Each number is 128 + 32 x the weight over its row's rms, rounded and kept within 0 to 255. Layers, rows and columns count from 0. The size above them is the row's rms in percent of the matrix's.

# layer 10 MLP up, 448x160, rms 0.0527, rows 420-447, columns 80-159
size [100  93 102  86  85  92  97 102 110  97  88  96 101  92  91  97  99 100  97  86 103  91  96 104  97  94 106  92]
[[124 113 117 136 113 192 132 204 121 122  95 110 121 138  68 180 106 169 172 144 143 118  72  71 130 156 126 138 152  90 115 112 136 130 152 139 126  65 173  95  80 154 144 136 118 117 195 133 165 184 137  94 172 149 101 110 171  73 109 164 109 143 122 134 107 111 175 172 154  86 147  80 131 122 113 167 145  93  95 184]
 [157  95 136 146 160  80 158 103 220 150  73 147 109 115 169 160 110 134 184 122 127  54 106 138 148 125  80 134  79 132 123 120 170 137 113 121 115  73 138 147  86 141 149  89 117 184 185 190 110 138 147 176 107  77  94  98 140  85 133 139 169 159 145  73 142 154 185 112 160 147 112 142  98 140 138  99 163 140  94 101]
 [ 90  82  97  63 148 102  68  88 128 153 171 120 125 187 163 133 137 102 115 122 166 112  85 151 176 116 173 102 125 122 111 103 144 170 148  97 120  99 110 140 128 155 105 189 129 134 181 135 120 104 116 137 156  98 124 147 144 175 124 177  63  77  78 102  85 137 154 118 112 109 106 168 109 135 107 158 134 163  86 144]
 [129 132 129 150 126 108 122 145 146 124 140 154 199  79 195 136 153 199 156 100  43 144  63 131 117 108  73 128 194 172 111 143 124 142 112 196 164 122 144 143 115 144  98 128 128 146 130 118 121 146 165 148 121  39 125 129  92 144 130 177 134 127  88  87 121 121 124 100 116  36 138 112  96 159  88 150 133 118 146 100]
 [ 98 138  70 134 157 107 125 136 134 113 139  72 122  95 123 142  86 154 143 114 139 129  48 121 105 119 194 134 128 132 182 112 142 111  87 116 143 164 133  99 113 158 150  67 124 115 130  70 188 108  97 157 128 169 103 136 137 138  97  85 151 141 117 148  51 124 201 101 150 141 137 122 160 149 132 113 123  98 142 184]
 [136 101  96  90 118  81 167 204 143 118 150 144 101 135 168  99 114 160 102 110 146 135 159 108 116 116 149 146 105 166 104 134  98 134 103 196  92 117 153 167  96 107 168 195  91 100  71 139 121 101  69 162 156 110 146 106  88 126 121  47 157 130 126 119 197  98 128 109 150 126 106 136 134  88 172  76 149 131 179 164]
 [ 60  98 191 147 104  76 154  25 136 120 131 158 116 151 136 162 134 166 123 100 144 137 149 109 118 146 133 114 115 170 109 169 127 205  72 151 123 136 123 125 163 107 168 147 173  89 114 147  98 138 204 107 122 119 100 123 122 153  85 125 137 113 208  74 192 118 152 179 111 109 126 106 135 117  94 160 129 168 121 116]
 [141 142 146 108 103 102 141  77 155 159 183 208 200 104 120 174 150 125 170 129 140  74 153  97 235 141  91 122 175 101  72 127 119 125  99 144 112 189 159 201 130  59 159 125 132 111 141 109 132 156 137  92 142 120 112 125 102 128 103 104 146 128  71 163  79 164 134 151 154 131 142 127 193  96 108 135 104  98 140 170]
 [124 108 110  67 133 103 133 113 129  87 134 107 130 179 140 116 123 120 128 118 135 139 126 149  81 181 131 144  68 150 121  82 130 114  71 112 113 172 145 110 121  97 192 159 155 137 144 141 105  12 181 120 162  67 149  92 101 160 112 138 130 146 138 141 158 140 125 197 153 127 159 136 186 103 106 126 138 191 111 123]
 [150 174  92  86 124 163 130 163 186  93 101 130 205 151 113 110  85 121 170  81 115  84 164 150 188 141 124 163 100 132  75 143 170 116 156 145 101  66 110 168 110 105 119 101 140 166 177 117 133 131 163 108 120 155  56 106  92 169  69 200 144 105  91 125 113 182 177 173 133 168 131 136 138 139 187 145 113 121  95 134]
 [167 119 106  70 162 131 135 119  84 152 123  81 122 159  64 128  73 101 141 159 134 149 130 173  72  92 113  97 153 152 172 182 149  66 113  77 127 137 152 104 152 140 110  86 123 220 153 148 133 151  70 150 126 136 111 118 120 166 134 140 198 118  70 161 121 156 119 199  90 159 141 111 106 154 113 101 157 126  62  84]
 [138 174 110 165 159 159 149 131 144 134 161 164 126 174  89  87  64 108 125 122 191 130 163 125 188 119  79 115 101 103  96 101  95  74 153 114 192 196 202 103 178 143 136  93 178 103 104 140 178 116 154 148 154 142 138 114 113 115 154 133 135 193 152 149 161 121 115 168 126 136 129  85 178 168 137 169 170  99 159 105]
 [103 106 141  84 125 131  93 128 156 126 128 172 139  84 163  88 189 105 187 109 143 203 177 120 109 124 186 173 123 133 173  55 143 116 132 113  63 153 161 109  96 147 118 114 120 112 106 187 105 153 157 141 136 178 105 120 118 196  93 169 102  88 161  89  89 172 103 165 140 175 176 125  83 150  93 103  90 122  79 130]
 [134 193  90 220  81 158 119  71 140 149 152 134  78 126 145 117  56  91 166 111  69 145 125 139 161  99 170 137  92 166 109 146 114 179 110 131 186 153 161  89 140  71 120 121 165 138 114 129  90 130 167 116 164 124 137 137 187 205 157 142 120 138  84 182 133 153 120  87  66 102  80 143 148 111 158 127 171  97 130 128]
 [146 144 121  90 122  84 149 154 143 126 108 171  82  98 187  96 164 113 155 118 156  96 111 159  85 150 139  86 138 113  80 137  92  83 132 105 134 106 140  93 169 134  57 126 119  86 117 168 102 161 157 131 138  86 118 122 118 144  68 138 173 138 137 147 197 101 189  88 129 119 158  80  89 119  78 130 157 128  96  91]
 [127 178  88  60 154 142 207 175 179  82  87 181 144 156 146  95 149 120 160  73 180 141 142 113 153 145  77 151 163 139 132 141 116 133 107 159 127 147 121 198  91 169 107  22  90 132 121 185 116 138  97 166 158 166 107 110 159 141  58 122 137 137  19 105 109 129 119 144 150 141 141 119 137 131 144  67  98 107 124  97]
 [101 132 134  79 140  79 129  72 110 156 135 127 217 148 127 150  71 137 180 133 105 127  95 116 115 131 115 124 153 132 148 114  74  94 120 125 111 113 119 120 144  45 158  76  82  80  66 197  68 158  67 101 143 133 118  96 152 184  88 164 109 127 136  98 189 127 121  92 109 111 103 141 187 100 144 140  67 203 155 130]
 [160 103 167 119 130 157 132 132 131  81 171 167 126 104 140  56  91 129 136 125 124 158 152 118 155 104 129 113 115  75 113 117  27 209 143 143  88  95 129 162 119 127 117 171 162  90 132 139 161 109 144 190 147 159 191 128  87 158  75 106  82  97 125 137 134 156 145  92 166 168 114 112 186 174 182 105  85 148  68 118]
 [159  55 149 191 103 177 144 126 147  89  91 144 145 181  51  85 127 142 148 161  81 162 141  72  89 122 135 160 108 110 106 152 107 110 136 173  86  66 174 155 113 154 159 144 152 193 173  78 146 193 157 126 126 161 154 110 133 183 116  99 112 122 115 173 105 140 118 143 148  87  81 129 133 149  85 153 124 115 150 115]
 [111 155 122 179 109 128 143 167  89  77 123 186 118 136 144 138 164  94  95 120 132 140 128 156  97 127 100 136 127 120 119 168 138 118 131 154 181  56  93 158 151 159  92 121  79 153 156  38 113 160 138 152 147 107 119 125 143 211  86 160 109  96 126  59 111 141 154 130 136  99 125 102 165 127 137  91 160 101 116  78]
 [ 83 125 112 114 141 158 122 204 129  92 123  74 187 167  86 115  59 156 134 120 123 118 174 118 163  56  98 115 120  96 183 177 173 154 114 102  89 102 125  75  76 169 156 148 121  85 126 141 133 100  90  81 124 168 145 141 141 115 110 135 101 235  84 127 124 143 185 178 126 102  89 152 139 100 136 172  93 127 167 141]
 [107 188 176 108 116 151 138 145 103 123 153 108 145 123 123 118 168 157 171 100  86 141 106  47 176 157  96  62  77 135 169 144 137  68 107 165 115 112  66 187 140 122 108  74  85  89 111 176  82 126 170 205  84 113 139 117 140 130 166 104 131 134 119 109 117 119 140 152 116 122 140 134 141  92 148 119 112 156 201 135]
 [142 146  50 106 134 168  79 103 177 113 116 167  90 145 116 106  82 147 119 184 124  84 170 226 120  91 151 115 158 159 141  52 103 131 169 176 106  98 136 126 143 103 128 135 156 143 176 139  91  78 114  77 173 128 133 143 112 141 157 171 101 106 137  83 195  91 146 181 119 136  89 114 115 134 152 134 172 128 145 105]
 [131 125 186 131 116 144 127 131 118 141 142 113  70 163  62 148  57  94  84 156 163 129 151 107 166 100 141 129  68 145 166 176 119  84 114 143 134 100 158 114  98 128 188 139 145 150 102  99 143 129 191 169 134 143 167 100 164 120 128 147 135 137 121 112 102 147 138  89  63 127 109 129 162 117 157 116 164 198 143  50]
 [128  97  50 135  74 190  94  95 130 109  92  99 105 124 199 115 106 171  99 150 110  82 128 141  84 132 143  76 162 117  86 155 169  66 150 110 111 129 147 153 145 167 140 156 134 162  98 132 113 113 126  87 136 241 146 148 161  56 214  95 141 104 127 145 121 105 107 140 154  96 115 121 115  77 140 134 180  39 162 114]
 [ 77 128 132 133 116 117  86 127 165 144 163 115 159 145 184 133  74 151 157  96 173 175 155 131 194 106 119 102  98  98 134 113  93 153 142 142 180 168 138 190 172 167  68 103 139 145 145 148 152 128 177 171 133 177 172 110  79  98 191 115 130 114  58 140 151 145 108 174 149 162 138 104 165 104 158 134 217  90 179 113]
 [184 107  95 149  89 126 146 183  96  58  78 171 109 140  97 151 161 141  69  81 159 143  91 153 106 114 191 104 150 150 164 128 122 148  90 107 144  81 184 175 114 157 153 160  97 136 130 111 168  74  88  93 127 138  98 118 162 110 158 101  91 100 105 111 176 119 104  91  89 167 141 109 135 116 129 154 182 105 148 138]
 [ 96  90 107 133 138 123 102 153 164 182 148 162 131 130  69  93 108 123 161 191 105 128 133  80  68 167 156 142 148 157 134 128  74 137 142 123  87 135 131  81 121 110 125 138 122 145  81 162 207 127 112 157 126 166  98  48 115 117 118 135 134 151 117 124 142 161 133  54 121 114 196 144  79 167 167 157 147 112 151 163]]